Weights of a small transformer language model.
Size: 25 layers, MLP 320 SwiGLU, vocabulary 797, 4.33M parameters.
Architecture: RMSNorm before each block, rotary positions, untied embeddings, normalized queries and keys.
Training: a variant of SOAP for these matrices, 236M tokens, 3681 steps.
Each number is 200 + 20 x the weight over its row's rms, rounded and kept within 0 to 999. Layers, rows and columns count from 0. The size before them is the row's rms in percent of the matrix's.

# layer 6 MLP down (transposed), 320x128, rms 0.0736, rows 248-256, columns 0-127
098,183,193,217,176,206,189,173,203,216,230,204,199,220,227,210,184,213,210,188,168,199,224,203,196,168,170,186,209,201,198,223,229,183,157,171,198,175,196,242,202,198,166,228,175,211,190,232,202,188,207,160,192,173,197,206,171,215,183,175,179,189,195,207,185,185,186,234,185,222,204,206,198,192,194,215,162,206,210,187,162,242,192,192,185,205,197,203,155,164,198,219,196,196,194,197,173,222,218,199,178,208,205,194,178,189,207,210,207,205,200,192,197,191,164,200,222,203,149,224,168,173,177,237,203,149,204,199,184
100,234,189,216,188,207,218,224,247,169,171,235,178,208,144,213,156,209,179,209,211,196,253,210,213,181,234,198,218,184,171,199,197,224,188,192,198,246,207,205,218,184,183,232,198,182,178,191,207,211,180,199,173,166,200,217,214,197,169,184,208,183,205,207,187,206,189,225,207,182,195,188,220,201,229,197,186,204,241,210,214,189,213,187,215,213,216,183,212,210,191,219,194,182,200,190,239,206,194,214,194,226,203,169,200,233,225,204,194,151,227,202,174,199,203,182,179,225,205,220,195,173,197,228,213,194,216,197,207
098,194,211,195,250,197,184,165,212,219,208,214,223,187,187,196,192,228,201,196,207,193,223,208,204,203,223,162,187,197,193,212,205,208,175,194,218,210,196,223,181,232,169,184,194,153,186,160,182,188,188,210,187,203,211,207,232,215,218,202,187,200,219,194,184,194,204,158,182,188,191,227,239,251,198,210,218,210,205,174,179,150,208,183,189,195,192,194,208,197,181,196,172,211,204,222,211,205,188,194,222,211,197,215,164,180,196,181,217,202,230,200,163,211,190,180,256,189,195,162,187,193,155,220,203,197,161,204,182
090,207,162,170,243,207,230,186,194,189,207,159,213,209,192,207,213,207,215,201,184,191,186,209,200,212,193,225,220,168,223,231,177,198,185,204,224,211,184,210,221,176,198,185,178,235,192,202,224,210,168,220,192,195,182,250,219,193,221,225,222,248,145,171,205,227,202,176,180,197,219,195,192,241,204,218,194,219,197,232,174,217,201,189,214,174,204,208,200,200,206,210,213,188,203,209,206,172,170,178,184,198,190,207,209,213,210,189,202,203,210,207,199,269,198,199,215,201,210,191,173,194,220,200,162,236,205,183,201
116,236,174,157,219,242,206,184,186,164,186,207,170,195,172,184,217,217,197,188,171,226,187,222,160,198,204,203,220,202,163,180,250,206,205,204,200,203,220,200,189,229,199,210,230,195,232,213,195,200,228,223,175,188,186,196,198,224,184,180,218,231,214,208,196,212,201,224,185,208,207,203,195,194,222,211,214,186,180,214,206,189,183,215,215,196,193,193,233,192,201,199,192,187,228,193,236,184,199,207,189,198,195,199,179,205,253,213,162,205,166,219,196,163,202,176,185,218,198,205,239,217,205,163,177,230,161,217,198
095,182,176,218,221,208,211,206,214,183,195,193,177,203,192,202,233,210,232,192,211,220,174,194,199,218,200,214,241,185,185,194,208,200,159,195,200,189,187,244,240,179,214,213,209,180,196,198,156,201,208,199,191,234,218,194,194,197,190,210,184,188,221,192,209,177,216,201,188,200,191,183,173,212,193,155,214,207,187,195,180,251,219,255,182,219,167,226,210,187,221,199,194,215,190,197,162,218,213,221,221,177,207,227,196,175,217,222,179,240,203,200,177,167,204,204,218,226,208,161,180,205,190,246,174,223,208,202,208
096,246,200,187,191,209,198,215,190,233,245,161,214,185,173,204,176,209,195,195,215,201,187,183,214,223,200,202,197,201,180,196,208,216,202,187,209,190,200,254,199,193,208,200,187,191,238,207,202,188,187,192,221,178,196,176,193,214,201,162,229,198,216,196,208,187,206,164,187,224,201,161,189,207,199,185,214,170,200,192,215,200,170,208,220,196,207,194,212,174,191,182,221,239,230,185,170,191,219,227,220,170,185,197,195,183,205,175,183,200,180,213,257,188,219,247,199,225,196,240,217,234,206,190,229,199,173,165,223
114,210,198,184,212,206,205,204,186,192,224,235,223,188,184,165,223,199,190,227,158,212,181,181,170,241,208,203,184,204,200,221,189,224,203,206,184,193,196,194,208,198,185,195,182,176,180,167,213,189,184,207,218,193,191,220,197,189,216,213,129,229,229,205,196,201,218,177,218,171,212,190,186,184,198,197,199,216,229,212,195,220,195,171,212,236,196,166,237,202,197,169,216,193,224,197,192,201,151,207,224,175,230,194,239,214,181,166,208,179,174,196,184,222,208,205,234,206,173,219,172,199,201,197,202,246,187,189,197
109,208,173,188,192,201,223,187,237,212,203,203,190,217,217,196,193,205,188,173,205,185,194,182,198,207,173,199,192,236,224,230,221,196,204,193,198,195,199,233,210,219,208,183,239,227,202,199,201,198,184,191,224,199,209,186,215,200,230,219,206,179,196,206,230,213,246,174,219,184,199,211,199,194,206,216,199,196,207,167,187,208,235,227,150,138,207,200,219,204,163,183,173,217,174,223,196,213,203,183,193,229,153,196,203,188,184,235,199,245,173,180,199,233,244,196,192,187,208,175,179,174,165,203,201,202,204,181,179
# layer 6 MLP gate, 320x128, rms 0.0736, rows 249-257, columns 0-127
101,215,180,187,185,216,238,208,195,137,163,189,185,198,180,192,177,205,229,200,215,192,247,242,192,197,230,231,217,201,176,222,181,209,168,203,208,199,192,187,176,175,189,205,164,201,171,200,195,216,203,161,200,219,203,233,215,190,154,209,224,197,192,198,204,225,219,209,187,158,175,205,246,207,192,157,190,194,202,185,194,179,179,192,197,175,227,197,197,208,184,194,203,227,191,208,196,177,195,205,202,166,225,215,195,207,235,184,201,180,204,206,239,161,201,198,186,182,222,189,202,215,213,196,200,202,188,194,220
109,208,211,210,170,187,201,240,178,185,247,190,194,204,205,209,212,209,207,211,211,230,188,134,226,193,232,216,229,202,214,170,156,211,186,193,214,224,179,172,204,180,173,193,216,200,212,198,221,214,167,185,213,207,216,188,189,211,157,206,241,193,191,230,236,185,219,205,209,200,218,214,197,210,205,185,191,170,192,226,220,201,206,200,213,208,190,199,191,179,220,171,232,180,206,154,204,197,176,209,191,211,198,202,195,184,196,212,189,221,173,220,206,226,247,219,160,212,224,178,238,202,198,203,209,202,209,213,212
096,185,208,248,177,202,208,231,233,183,199,194,207,176,193,191,208,239,191,182,218,226,167,196,218,185,183,214,187,193,198,203,213,188,200,214,210,185,192,175,243,204,199,206,205,199,216,237,202,206,225,174,175,194,190,224,207,176,219,185,199,218,209,231,222,192,202,209,201,169,196,191,187,214,195,240,174,172,198,173,187,183,213,158,228,202,201,171,166,178,187,211,201,185,264,185,212,221,181,166,206,165,184,178,207,222,205,241,176,207,211,194,224,199,183,187,188,198,221,217,203,207,195,216,228,225,243,197,214
093,186,218,196,204,181,203,200,201,240,174,234,205,199,216,224,195,193,180,242,191,213,193,205,227,173,184,208,180,164,208,197,215,212,205,203,190,189,174,208,182,214,194,207,193,202,194,198,213,205,205,188,178,218,187,205,219,178,197,220,200,210,200,178,208,220,185,187,211,187,204,227,217,189,159,178,200,190,210,143,211,202,226,181,194,206,178,227,202,176,198,222,231,163,168,215,236,194,197,221,181,174,165,170,193,155,200,145,210,191,182,204,153,194,201,165,202,210,234,199,204,165,218,212,189,182,240,179,206
099,182,183,168,214,195,241,210,232,184,196,192,176,201,210,247,215,234,199,169,219,169,233,213,222,147,227,159,203,148,215,177,185,194,201,208,180,177,174,222,213,218,226,172,203,181,186,218,202,198,181,205,260,181,211,236,175,212,196,216,227,195,203,190,202,201,221,211,198,195,170,158,182,174,198,190,212,234,179,192,201,203,194,186,192,189,216,173,197,199,175,223,201,199,193,197,220,207,208,195,217,208,193,185,209,183,212,201,169,191,213,201,189,193,215,178,192,204,196,215,197,219,194,223,193,169,160,204,206
097,207,178,224,222,184,208,194,214,198,201,205,209,182,207,207,181,181,180,214,235,200,207,178,220,248,178,188,206,206,169,178,226,183,148,178,235,224,211,201,172,196,223,173,184,215,182,222,208,240,190,156,235,190,212,224,205,209,199,182,222,222,182,201,210,213,193,228,162,220,190,206,205,210,206,169,211,172,199,205,195,154,190,213,198,197,216,187,182,169,214,184,229,207,205,183,194,198,179,161,217,178,199,184,212,204,195,232,184,235,188,204,193,190,167,206,186,206,243,196,196,174,183,212,217,223,208,179,232
091,205,202,214,212,200,215,202,200,168,205,143,209,194,186,224,212,208,232,186,243,163,179,214,191,176,222,167,220,197,185,182,162,194,221,198,187,209,203,224,220,195,230,203,239,201,208,214,175,236,179,202,194,220,224,224,183,197,202,173,198,184,165,182,190,163,176,193,187,212,208,212,213,173,182,175,199,221,174,190,216,208,175,228,186,229,203,196,199,189,236,233,211,182,200,210,214,193,183,172,234,208,193,196,197,178,179,189,165,194,240,175,206,163,209,210,179,183,175,207,197,187,182,210,241,197,202,187,208
101,183,193,166,195,186,229,172,187,176,219,223,196,189,229,246,198,237,202,214,151,185,184,214,204,203,209,182,200,221,176,198,186,196,151,193,187,196,208,186,181,153,194,236,208,217,233,206,206,186,226,204,169,167,206,207,212,173,186,204,225,167,220,216,240,203,220,192,208,159,194,214,186,169,202,202,216,191,231,208,214,244,162,207,159,200,233,219,211,218,198,185,211,215,192,186,202,199,212,220,212,206,175,198,205,181,205,225,174,219,172,195,230,210,209,210,204,202,198,197,195,205,205,205,223,193,204,205,165
115,182,190,207,240,171,207,176,206,239,225,206,189,192,245,196,226,210,200,185,234,223,220,216,181,181,202,231,200,210,163,186,202,234,220,214,186,219,233,190,221,183,192,221,200,213,240,207,193,191,212,203,192,194,232,202,145,202,187,186,207,211,222,193,192,194,209,191,207,230,213,237,223,195,185,196,221,171,238,227,164,231,208,210,195,209,194,182,205,217,191,209,163,194,222,243,201,183,184,189,191,175,185,193,196,199,195,202,196,204,235,256,192,185,178,201,195,190,207,223,208,208,211,205,230,224,228,208,216
# layer 6 MLP up, 320x128, rms 0.0736, rows 249-256, columns 0-127
101,202,256,211,177,208,194,234,219,194,219,201,201,245,160,181,253,185,205,202,207,232,231,190,191,200,195,170,205,184,176,199,186,198,234,191,169,199,206,219,208,198,144,200,219,213,224,221,170,192,191,188,198,179,203,192,202,214,178,178,204,185,220,187,175,239,216,224,216,174,205,206,214,195,203,197,189,178,187,200,198,172,233,186,193,247,213,224,186,237,173,195,204,189,198,221,201,199,201,187,228,177,173,172,200,228,200,197,217,193,188,206,163,165,203,206,207,232,204,207,218,171,181,211,197,213,189,216,193
095,211,210,186,184,222,217,203,189,195,210,202,208,223,241,184,232,185,215,205,220,208,210,177,192,193,206,218,192,163,198,168,222,181,184,208,166,206,166,155,190,178,209,166,184,150,161,196,194,168,156,168,202,197,209,210,155,198,228,214,212,196,182,239,222,188,192,156,202,212,202,211,198,202,192,206,188,180,202,223,197,184,178,179,201,202,186,202,210,174,212,155,204,145,175,209,197,221,172,225,191,196,195,205,210,197,207,199,226,184,201,219,182,208,205,167,188,178,238,182,182,194,204,208,215,197,198,179,194
091,187,171,161,248,174,182,181,191,221,193,193,216,243,188,212,221,153,195,211,193,175,184,193,182,192,179,203,211,179,195,236,201,205,199,202,182,207,193,214,212,185,203,184,228,197,190,196,202,202,186,229,208,193,187,218,200,207,189,216,215,200,182,183,195,207,179,195,205,214,195,204,206,213,192,197,198,217,211,269,232,214,193,184,181,210,214,228,189,216,219,178,173,196,146,199,179,177,191,223,175,171,234,170,194,153,178,163,200,184,190,220,206,224,167,204,191,193,206,217,230,184,200,172,164,169,193,203,192
119,214,196,176,228,219,208,211,189,190,178,216,205,191,173,177,240,227,223,177,176,196,171,224,157,214,237,208,222,221,179,172,203,204,178,203,202,221,201,194,177,223,195,195,204,218,222,201,159,183,209,218,165,212,221,201,199,200,188,181,201,206,191,240,171,205,196,218,169,204,212,174,211,232,208,197,233,190,216,217,192,188,185,213,201,169,208,195,214,216,209,205,201,199,230,188,191,189,201,162,218,194,200,169,219,209,247,225,190,182,204,190,201,168,193,194,187,206,190,211,188,252,220,152,172,205,158,223,190
093,193,186,220,208,157,185,183,189,178,194,178,221,216,181,213,207,214,186,174,213,169,201,214,219,180,196,176,163,198,176,197,155,221,211,191,164,188,142,241,207,160,201,172,224,201,185,188,203,198,215,191,214,231,190,200,192,222,204,212,208,199,201,218,191,229,234,221,221,204,188,175,211,179,201,185,185,210,193,204,216,198,207,192,232,252,225,203,177,191,181,177,210,186,208,221,192,169,214,224,221,162,198,232,181,211,198,206,196,195,203,232,208,183,208,175,202,186,213,225,196,246,209,197,162,183,184,185,193
096,188,153,198,234,209,187,180,209,177,204,191,200,178,212,237,198,192,166,178,206,193,188,207,227,208,204,206,243,176,216,200,203,175,148,202,215,231,203,163,206,209,212,163,198,207,189,201,228,214,198,211,198,203,216,201,215,220,189,151,224,164,211,196,174,206,196,197,171,194,215,155,206,205,220,203,222,225,176,167,219,225,169,196,204,202,176,215,212,179,216,177,234,223,192,191,178,171,168,181,221,163,212,209,194,201,220,201,186,210,190,194,217,203,213,212,184,196,215,182,178,186,214,196,173,192,197,147,207
121,218,172,210,216,219,192,212,182,195,236,218,196,195,234,168,206,199,174,215,162,213,193,174,193,219,197,191,190,182,193,217,210,202,201,168,180,195,186,200,213,183,181,191,190,199,205,162,227,206,192,198,213,201,203,198,212,188,209,205,148,216,234,209,204,209,202,188,205,170,219,202,190,209,183,188,217,250,212,195,188,181,201,190,213,176,209,167,247,199,183,186,202,198,222,210,182,225,166,209,212,155,238,198,208,212,199,166,204,204,198,208,181,179,218,201,235,203,162,219,181,196,145,194,223,261,183,207,217
109,213,214,184,237,178,232,194,213,254,187,224,196,189,183,176,187,195,217,170,199,196,219,158,205,217,162,232,189,219,221,159,211,181,196,201,197,158,218,228,206,203,179,216,205,180,201,180,189,182,228,219,212,222,169,184,207,179,230,257,210,175,207,168,195,226,213,174,182,218,206,193,217,173,190,208,199,221,215,146,188,191,188,196,180,192,187,186,221,196,193,201,184,205,207,179,237,184,174,202,183,199,214,207,197,210,207,220,196,207,187,207,186,195,227,181,217,185,190,180,212,170,239,178,185,186,203,200,187